Weights of a small GPT-style language model, trained from scratch on English Wikipedia.
Architecture: LayerNorm before each block, rotary positions, no biases in attention or MLP, untied embeddings, attention and MLP in parallel.
Each number is 128 + 24 x the weight over its row's rms, rounded and kept within 0 to 255. Layers, rows and columns count from 0. Numbers have three digits each. The size before them is the row's rms in percent of the matrix's.

# layer 8 MLP down (transposed), 256x64, rms 0.253, rows 187-255, columns 0-63
095:121146126165137125154126108146116125137119125113079120092069132152127079121119119135157167146146136128108154168143177122108135091115125091097114095175166120132079145137138123134143131156124159
110:120123113142121156090137135125125084107153083119150122127148139131126150140133105165145086150110120185066181134127104138118131117162148097125083103108121122182146142157134109113122149116130125
096:137132161175131153153103127107170115187149098107108120094130143130098140122160118106103138082120148119126125176128089134136120145134155141150089143100114158108113153118157089094127106094126141
090:121130150096173132144110168122113144131103128129102159116159124147121124160094102165116093163118114151127110062148126116144103069109120163150106148135136139124121096162086156149126152112142124
043:102146095110113100143113149132122144113139134085167108109127117108144150139103118101108123139163146096113120139131151123131135088133152173150107126161099109193149128079175101147143149086104124
121:146114109103162171163113124135173110119138132147106126143114141124116154108181110088144174083126112147115131091090138118149078124114145148138165126129120125121134153145112098126153103155088089
113:116080105139115133161133133148097124136090115156133034193123129173144108133115130138138129136156111115114118168173124123114141155112161136144097116125145113116110114108111121130122128133146098
111:151160175135155148181117106137148133118128097135120126092125139146165118108120123121148124171095098102136124146131117086142100075114143108143154165141119127135122071132137130133064132121155106
129:125144129164077158169141149103110083135100112116142156129153102116077153081171106116128123109138146122103111100096139126122126135114148146107087171150164124138107096130138124116168159143137125
105:134122094109147147129118138135158115134110138108162133165108135166105130115143124137132050105104143181119162125124113128126169126091132140102124135120102142087153085102164160138121138083153149
014:138122111141135096114140089163122116122128117134130131146141152144113131127097125110116128146111114113134091114152082092157124119140162157103107100144125094146115135122119240135139121155086121
113:131131108135130157161115120082148139094129173101127107095113115130101146135165143146146121148156156124161135084072075131135116114145098074156127125144129106123156105141127164140120102103111157
116:119094121137123157127161161115154118156125093162133100113094140096118163164126121121109111122126097156138110105115144142131171101116134106153120097099182121179165126101141149101083122110160129
114:131121120127109118089112155082109109136156116118122138134100133138139172164151152164135109143133111153080140109065143144134167096173139087140142111089125139132111085184128118121136125132135130
114:111102163151123148131158124115126108080122109117125129128162118117148123140091145088164106134162152129095126084095104177107126156153114131070117122139175109144140149154105170137137149150123147
113:138130120134118130135097148140123115112134129116129112140124115144184143138144128117150145244122152101108138132138065140134148111138119113109121108100130115098148121134096176125106154134107138
086:130105091113125148120105126134152113187115113158117107160100102138114140145187126132102095158099126115141129105111112150135151104173161121156107097115146090158166138118117135142140118083092106
101:100162135137114191141108129062140154163129071132131138128128155131104125138123109117148129135091118131085129133131092154138180107089139156100125121137163153113122133119132125098080140129131148
110:144142186167133123113119168127134121095063117116116116122130098127115171180115148124133098159169151128124098106167104142108105119087127097131111088118138129137155126141112132119127135144100166
169:158088115115140126083150118094113131115102150097159078144134114153132141145113142108101130173167121132143143109155128136143078138114146145146083176128137161141118098117130195133132111135124121
124:144116116099153110162116108146119103149119123140122104123127150146132139107160137139100077087083182131132147092100142139130086120118126144149157157137158126124114098100180148133163142089086127
110:139141112128107139132103120141133121158127111133151086122125106144213124139135116110171127229105132123126110134140086119122155131125109101115096145133113132106124127106113143144160151102126123
085:143088100110116117125113175152151083123137098108144120121138128117124198123147132100123122111140150102130125153172142138123128137143106154128139111138104153160188126123073130124123113101069142
134:098144145125084115101151120172141118139132142093117152121124141183158159112095132120105127152091151145091107096079144141160125115110106119154077118143131118149194099134128136135120127118116136
110:114120140143155110144135141125114137143111144129145105120094112168144129145150186113140085101117148182122130135147149107128137064096089141123069107159093125138142104161134128122104133147120089
100:120132116134086111140161123096114139118152141116109154103126156151139127093090124077129131151133138172163114114093140131100148094119163082130188154121133140164127139151142130149123108074107107
102:150115141119134146129129122097161120117123144131101151138133126108131161145102136121152157141124132155141112106169086145120119111146129124165099177174165113088132148084106075075100110119093151
117:125115102088123135114112147161153112122111104165102101121157143128178127130141121116156108189169108111114149112139084158144094112113097171120097118140153150091145136114146173127133106100134125
115:098141130143110114118160116109105140135137133112102145156167129181162131119130104130108153201102120167151147105104083143113133090108100130130108138139148166085138117132122142117095169099131117
024:136120115111145178176103113121138130133083125120113073120128136153146137162132125120136160145158149130103110117131126087133071151106151116149126126106131149101151051121135132136086110131159146
137:131162139126180132100121120144109127134153155092139122137138145155139167176142130092141086089152102141094110103103115088165160116137140143129131125141135138155144095094105081125118086098125151
020:099145108126138121141135114121093103123092114125191113112166153126163088117117130182132114132134100105130105111121126138132127150134070098138156154181125125090146131151081097126150110129124159
016:135121113128128103150124153115116121110099107114138120075111114133108133181113111134147144175150115101169128099146133132158114135127066105140134113103134179138124148125176197131137149118129099
099:143139133094122067144142130140165151130158123156129129086140151138105099123120130130076114148090149144145153101116130083070131110122138140140171114146117136146139071146109171127142126106145144
104:119104125124129116072114114127102116152105131104162132157098138132132154136153133137128096209159100110147125152147158115128125115167106126133107099141126129112156136111094159162120112127191100
031:097092126125136125165142135102134148153142167081136132132166129122144093166094180106149129123120128141125089143101119147110132092101123146131181132133133161128125115121105131122125058142127081
099:116155119094136145135138148093122116119123108107127126137128152113109169109110132133148122132131149117107103009136121132136129165121143118154131123108128119147152130180139187113131135111129153
104:147149121152106124095139103130134093195134103059117151148136115110128110170156153157107170131133148114116120111114124135127111148130111119117125099118134114172186100154130112135145103122095156
027:122101095140152141150147128145089128155137117100117124108115150170138103151133127158146104149140127079114097100101089131156137110129106069167122110120144128164135113184110172102107107150139113
116:131130108086130126106163127127126156124111165149135099150127125148146113120084167122098095078156062155143128104178139128134103173117154138139154110129106162137107122119102126108154110149154117
027:138124116123162104126114135072120149127128098136184110119137155131123133118174145131169103135142146132108100077133136151108150140091128124144130093141178084144137136094142138106076130164140101
105:155151130120120153167083089124124137143085086138119130120169129134162161161128105161130137167116143085110135109135100135089151092126177111152119134113122157109127113147157145126141096084107120
030:131154162113107147138113134116094133125096123135195145103121126142126108159135112125140109153149080213138115133088095117162108133110127094103111100140117133123096127153127172133140153132133140
096:138157144142152150125136107125119117126138138088130142103147133109142140160111142141146145145137120165145087084096095094140079145107099076141145133122108115125135117138126213156099126130163147
115:158148101129103115119110132126136119146167113127144143127158150125184119128101128094111149213140114119132177128125112113110110085112117138107100168111136176102108124128145155151114112092128139
173:113133131113159164101140138155128095193169134132126108146158125099168147116150107113098079180136099154125106123112101126121146125159125086129075129108116104129151111099120152123137157122139143
021:131115142145164111094121133140108140151065126132148128145127135160154100137121124153089120084143168113115069100121134149107151145089130104149137124134131113162069142140134083127097094136143127
093:081134131111153114118103114103098146108137117130146124155159122116137132155137135121167109142102160154118125153136137134155068082196130096142141140167123112084113098172116119112154127121128158
097:116082134086149107148147155184148119093151150144146126168147097104111133122121117143136128122175126127090127097120081119130129136142099112119118098096168105129162145157080153118132157096127128
100:132100162099122176137121124123138203127112137147148112094114101152068135144132113145145154183155111118112112089102124146146106114126138130106104113135088127118103128147154122155134102109105160
115:107168142144130140107148131153111123099112147130122135114157138144142097130053133113113144132135116130118115149105122107123118136121149083227135160126143132129175138128087102109139121138128100
026:162090113157182121108134071079112142135135129123156153166136109094104116155131137123149161124093141179119108118144105130105151098132131128102135136110129096125142170149118134111157086104130108
166:115145093144156118100151087132098135109108156132131201136133107097088133091138145156118144104159140127103123112125124090170112124150135117126121164105149111113118150127171086123105158165141107
096:143112166102154091125098128104127145145141123109115083105116140108156154136103136128119120150156165181182137136090122119112157125110124128137124130117127133088112124110115202164156099113154104
014:134139158135122126095119140137117134077138177131139116142135128079171137097122161131126160117145134127137122145146115139153161170085119137132163121158072135140172127093085156139163111138144102
146:140175130109114087117143115103141112187123138144128095110130097095114164131157097147144147121111135157152096151101135155143114110144170144102115143087128168163117103146115068108130113130120127
103:168118119163148108119141142099100108146058116144132147123112125124148141130140128126179142120141109137127086077107162156129155146135130142155115138146071126166129067146109102134137104123137141
019:160173146142152112080126114139185099111146132087146116077146109104088134118102097154111149139121119099156142145122156141112105127116124119114095131142089119175092099122150151142138140137142154
091:141117122129163124137130122169151164173155118107117136145107117159097123127121139109126159128098117099112131122144130100109134140120175102192129080098112067182144103104132131108108114139143120
030:089157082112153126156142136135123128142099119105154118096099128158170128153105137151130109189131135167125081134157097117090149097131102156125113151154115113117111130132126184153159139140126133
018:128125121106134155078149034136150117144169127127154149110126169128132111141148141136153078143127159157155106123126126118132119122154115131123110103089120108139140123170121160129099093132139093
078:138140140123099115139142106146114149146137127113138137088120147186158136094138104129139078132109173090130099142105136107171099101109129109173154119101139114157138117127147192145136128131091100
084:096118149162140121120130123127124117150116114166131104123105096116137134145140109187133134172105134117128143140130078096078182121150140110125099123119133147063119117117106175095154147152119151
100:138150129121124119189097107127105122145125112114124072121118107125150087113110108097165114162174105159123105140140139131115122126143081119150139171168128136114097122147134175163098153120157146
016:137154094089114196138125142121130122127133131095101133111114124097113193134150181127133126135143112120143082112101124130154112102112135128119132145144079142139146108133160138108174079099140141
121:139099126119113125148126129135143118132112104121148137129167163143110113147105147148164117139142083133134096091127085105168125126102104112188084113149156083154178145101141078137141122143122135
129:125082146146194103107110127072090167114116106130141166157108141130121103122134145151132110132158129132146105079152138127128101114152157145119115176135110133122134153131146105124087141178118141
112:127142172146124139150117123126106157107085152117158126105179135109149173121114145121138129093132131096126147140122108107156128105070098123098156142134106169137126095136073159137118167094142127
104:149108126135148151117088129095150126129125136133158070117159156130159132090137139115155141138100103145140106140170142049160104121123133143109149141139123149108090147125126155152091151092134099
# layer 8 MLP up, 256x64, rms 0.247, rows 188-255, columns 0-63
120:107135110165143148109111157122112151117134116131110168061122096129106166119144131103139186131148114108169151139138140121124109144099124165120104150152074155126112165114118126100102161134092128
103:118088085138114124162200166135110123129117098145099136111143136139125136137105119135124136111112113117131135136139166138124091127096166128092158150143172142150148118131120109185108165087159110
092:133115183145129141143096145156108135130162138123085119104128098124134128092108093109115165080097130126100139174129149126148103141128105099147128109107132119120117163140116064175174139136122133
048:106166150142134101164156169165119125099169116116091147126105102146080157118107102138148112137119106097100151114149165085111125137114128152094170136172122138143141128101124127127128175142151128
115:139112083124110135083118152126127085139111120126137145141141147121121130182146112142083130102072108135153131168063155135117165142132104122122124150149098174130112162112148090126154117131136134
113:123134101127140109123160151084128132134102141153129115106114150151140200111180114141120154114111091132165135147122145107145148124119135178134110119158126153134155168091166123086124141100095103
119:097151142148143131104152149104120126113120130182102144125103133096127127128138085119098184108123136132100153162170170105086115152119139169107115144158124147122090158127140123104116168129125085
113:155100135121146129149133132136086128100128149140073124162114132123114144104123120154117143123087152092149133172114111131120166143140167103101090110174129138151093175137102098187136143133139122
105:164111134108158089087105137160123133123146121174102129154109148155129123155157092149098119100107148095163134144105114125126099149205151154091153148123116114126131135152105109101105113121111115
024:122123097122121123122130154152141116108121141132119146107079105131091157135156100143094128069129073091146205153135119094123135150114143157113117124149131115141117139138149101144142183106123127
118:093116121131090089088116151106125166133175154162140147165125102127125119112115156120097144119144116146157139136132145121160128138156119130087176095170130117107087152108127110119147153107074112
113:163104129170136128101138134096148116118076139113119131097098116091111160111141096146127138107129109115110161202144134128144157138137119129121167142095136181129119117168176101136128142117141112
124:142132187141102081132153112131141148144152142172111130140127110109129140122145114131067151132118101123115143165114112109074155117150164161094142159155147105140123099116128124108124177097102120
121:110136126101085121154135212159112132135171131164113126142142124128129126131129100107099154126126104129121142143110113120097119146155102193116155106140137083151085147098147119142134141122106159
120:151117137134134112114137142138127143179163109138125136128122108107127135127149109075083111125106077148121164147098117120102157147128119167100148107115152132139104129046127125158173151136105128
102:108156146138172126127109134112136165077116158123096181093149121104107123149100145115127147112158091123115175152106147122115134130104117154115189154155098151111097126134151109086128148128137134
111:127110092151130130131160165106110069144144090129146153097152118144140125163108112103096127088068088103128144135113150138125130143125162129142124139146154145110145130114105102128158155086142175
112:155108164128169083107117130154155129147099126141124105151105119131104154155166102100078131126094161123140122153139135141115106127143105133129131084080185114123123159146142102146106139140089157
132:128105136072135155081139126136136103114143138167133138136113083121123150119141140134103125120126115050127157172095144125139141129154141138102131145138119097178140128103143118131154170077107142
123:161122124117076136118144139167125130138146091139143154137131103119112179073153109108128175135120126104104150123146153089152116117139158148083149135141137131102143114126097122177163169099134115
118:115075123141125067079112124140162103132150125144103136154146147108136163108161110110114113141101124122119193130153147123107126133102125146129135095091155124093126155098154111146164112141166125
086:115116095108165100130132121121156161077164069135109174152145109115099128147128135113117133109104132121163164134133138120129108130113122158090119101137151151148095110137121115163148194130162139
128:110141099160096093113114136148138118161145113147111135165118126116130134136146099150134106113118117113180143193134131115076094141172129170130134141103146108116090146102176123113147141152094112
110:112138125112132115134131171122142134127121146125125116121106121157132192129121094119102199141099154136101144193162120110108156145122143143153144163130104115125089134099169078142151125136141114
101:140128117128103123132115147194156072162130100157145155116084135166121140150130102121116109107110155089168128171130117115124141116171125138153106098176144106133151170117130118129111117113122104
104:141099125125117125118152137158174122094140119102157155118102089148124155123119102130124144114104125095135116137113187087153133157196137102138134127154131122124153124070155115120092108149093142
120:121115123180139101151125116120183088145132147142138137170103088087121158132167149152119131115108116133121141154136137095114160137108188128142127133113152092111105176144113121116107126099085120
113:123096095131179073114168088160168085112150125147145157146142133143137135140142113127115144119061131102119126181124126098121124138131125147133097091145136106112105140101165118117116116133155120
034:120116116130113102127125140105128136133151111198127137124106104127121132142143117146102141081112119072134166152136124093106139146140126121116144083128093092129110157113154051118157164148126110
129:127159096126157141127139114134116099126136170123121150136091098167131199138151128099082114077130128117135124147104130110128158118157100117098144107119090135140105171123147091156156138125102156
036:145144128146123106101144138145174075119161109186112128122110083137089154080144145133114156134117135074146146131139158104123133164120125147130159122108139115136123152110162080126147167110120126
031:121115117106085133132108141150155116119143105163129156112096114145069143146158131140105135100117126046143148160107158096087133167114141155117148122123141147130114164120133083124153143115132114
104:126126129167168132125177107145113168104166170117137137112110097161120125103160096143072141113119158126111143154114119115141111115146121141108113156166112087107130183105148107112134165115130146
114:135146097135148104170140124110137122145099103185117129171111110112122169152149092178108150146111123108140134136076121115115130128118179153107123147117149112140099141122104123094119149080086139
037:129138137144153104117115156169136172128163108127122151144119087121099162087140111125112153114100111094131174163131125083143117146119130150125139125102090108148128181114143073153122154101105141
102:096121111091123135116151126110141111114147143131078139126101156127092148121142099122133137124129128115171163110096115135131168172147169150149159137145180147157126091099189118109103122125123096
110:151105096122100088176161137120160157151121100177119151097127115124128106114138183139111116135098067110155139135124119104113134135101171165141132166126123123116132137099152131100137128087139114
037:135136124146130094136136138137135116125150146161115168119106100108087153119139096118088161099122138070153152155114185117097086140138152159091154143121102119129170141123151103129113161111103112
116:147134139085155148104091128160122124140137118144157126146120118105117175145133104122133137114102165069114162181138153116141079138166117161082107152095116133120126120117121118147168121089129118
039:144145117158104133130151159182133138112157123151108158151100113128070160109125110146096165113107111101153153137129132079112137138135154149116126134147112104133138150071162088125143163111141159
107:152124118109093128152126112121138128124153095140125147101086075153081156134147149137128136101146136105105148126163108132118150140158141131133148185119143108157124152093169130108121193122089106
040:135143112125134126113135159150121125124155118148155142103110116149098146133152096149112150093140109084131161134141137052110145174131150118110116130121134136135136147083127060143133191116119147
103:134106099121126109135144146143178130083153138150120146110102114103085159098140175123151137120111099125117155116154110103135120161104153125076142135107113082144159154128166147153163119088141109
121:157124108132119058120135121146170107140153109150155123147100100100138123148151137129120137121137077115159129110084130099145122130107137132105132135129167099161135172148178109154135126091164161
131:110115128137128059088146139114133124084150139135146130148138149128115149162173138129131137123110125084138177196131131114096133101161127161156139149088126135158129159128146104121157109122100139
033:144086119129119078115132159171130104135147136149110164143121103125073161099160119132130146101093099059146155132124154124117140149130158165098143152138126128149128160087125107139125127098128136
110:097109150111119115118139120163134128126134130143084172163125125132063150090125121102143188110119133123164146129140155118140087154099133125131128105085117098158132135121146127106113117127084181
098:126155115144111118161147157135122093112146122149139118127151104058132118135128125170118169102131101134142129155112125118153128156139079111134122157167171119084110189116109104147153135142115160
109:170107126119146103099123122152128125132130071149143158088084122126152130165187112179124137093102127091157110137110144112153113136166109118149124097114128120095111126133134107144149158082131119
122:121152145119115109096110139112140126113123141144124178152157129083134117079143145153077156097108122103160124176110139102141142144144167135141111143120127122111135180139115092153166130141075110
035:136137137125111132130118161138156112105147143135106135132117130118090178106148142126089167071106056092141167133127133088116131155133135152110152147112110106151124145122150100127165182120131142
147:143116140094104103148126135157097117121147137128154119170094127129127156122160114125072138143101156054128113146138149106124146148156129133124128128117131088120158152136163103127121182077096133
107:133140080166137140085152113147136131123137138189148175148104083173077112127135109151105135120133124126112125115109109082148113141130173110132158119143133128093112175127093130140117129148139142
023:121120116174104098133172174153139117109120135136128163132141094120100191098114132133121148106125114098156162152141138098114120163158156152112123165127150131133096168122149088136156162141114121
129:114141060142110157140092175158162131136131134149138151117144136170090169133113138114108128107113094110143105136098108095120171159127145138087120123115134116147108151124188127136135112114135163
104:158135138124104119119113153138150097167065136169131133142123148099108123149123078109126184147091098134120137115071175126097152155166125119139114140121109124152121150121148089115134119127143140
032:116144100112128096138140153146149131118127120150127163103131104143048136122139126181135150076119114107122168141135166079114103153122129133074149156126131115130102139128136076137143141118112115
098:137127127159082134127134110114132110126108137152147160101138114096120148101128137172115147096103154145111140161161159133149107145155084140101168150143132157103080134167134109105112182088133108
048:140129145122156121119105158155127145131162132149110131158108092132103162106123122142069128068098100110110176138161152083111101181125119136124130107136117132153112144109151086130139147106106150
027:143154087132112087129150129152113125129143134144140130154108087143087121123166134126100141096126146082174161153122143088112123189145143149094150132121116136119123172113154088137115138084107118
089:158116139141096120133092144148130098139143110136145149133105163142127128158160095150135112121102145153125190161138143145082138134135106158076138143153170103109086155114135116137091127092132090
094:125155135113129126112145126162115147096114112127107151132098137190109171085129086115130111108155125126185136162092138113118126126105122170083129120128099133108136168115132143102089120110175115
115:121139160166131133144132112115138166135129139161119151142171089132118124130113126153106132122086102112118179167115145049083123130129182123106114135103111150120119173141142121113121156113131105
032:150155094147129109119151171140141135135146149166128130103129098124071168133138120118097141096118095092117139164125135125134129176136121143104160144133149116150164140081150077128140177112107129
116:132151124114099093103195189085118127132107148157117125169152119113134119128164132116100154125109112133130137204124140113136118116115132173123124139143132104123141176122126109144159124093130115
112:161136128149078088141105115112161089154121150126156183101135157123119113087145121117140134105089114109113182190132156108126168140123128151125165119162132126134125129126156105131120111146128108
119:118154110135130110154130131114129117135120122158150125136143090100140172106151091105068193113103140129174134153151148115079111134140110167085111129119136120108089177125129123136109139122115108
101:126097182131154118119132134117147131118102154159139116104138103111143125142133153160134176096134142103117157194124116086118118129140163195113107125120105124100102165138130107143115122108117081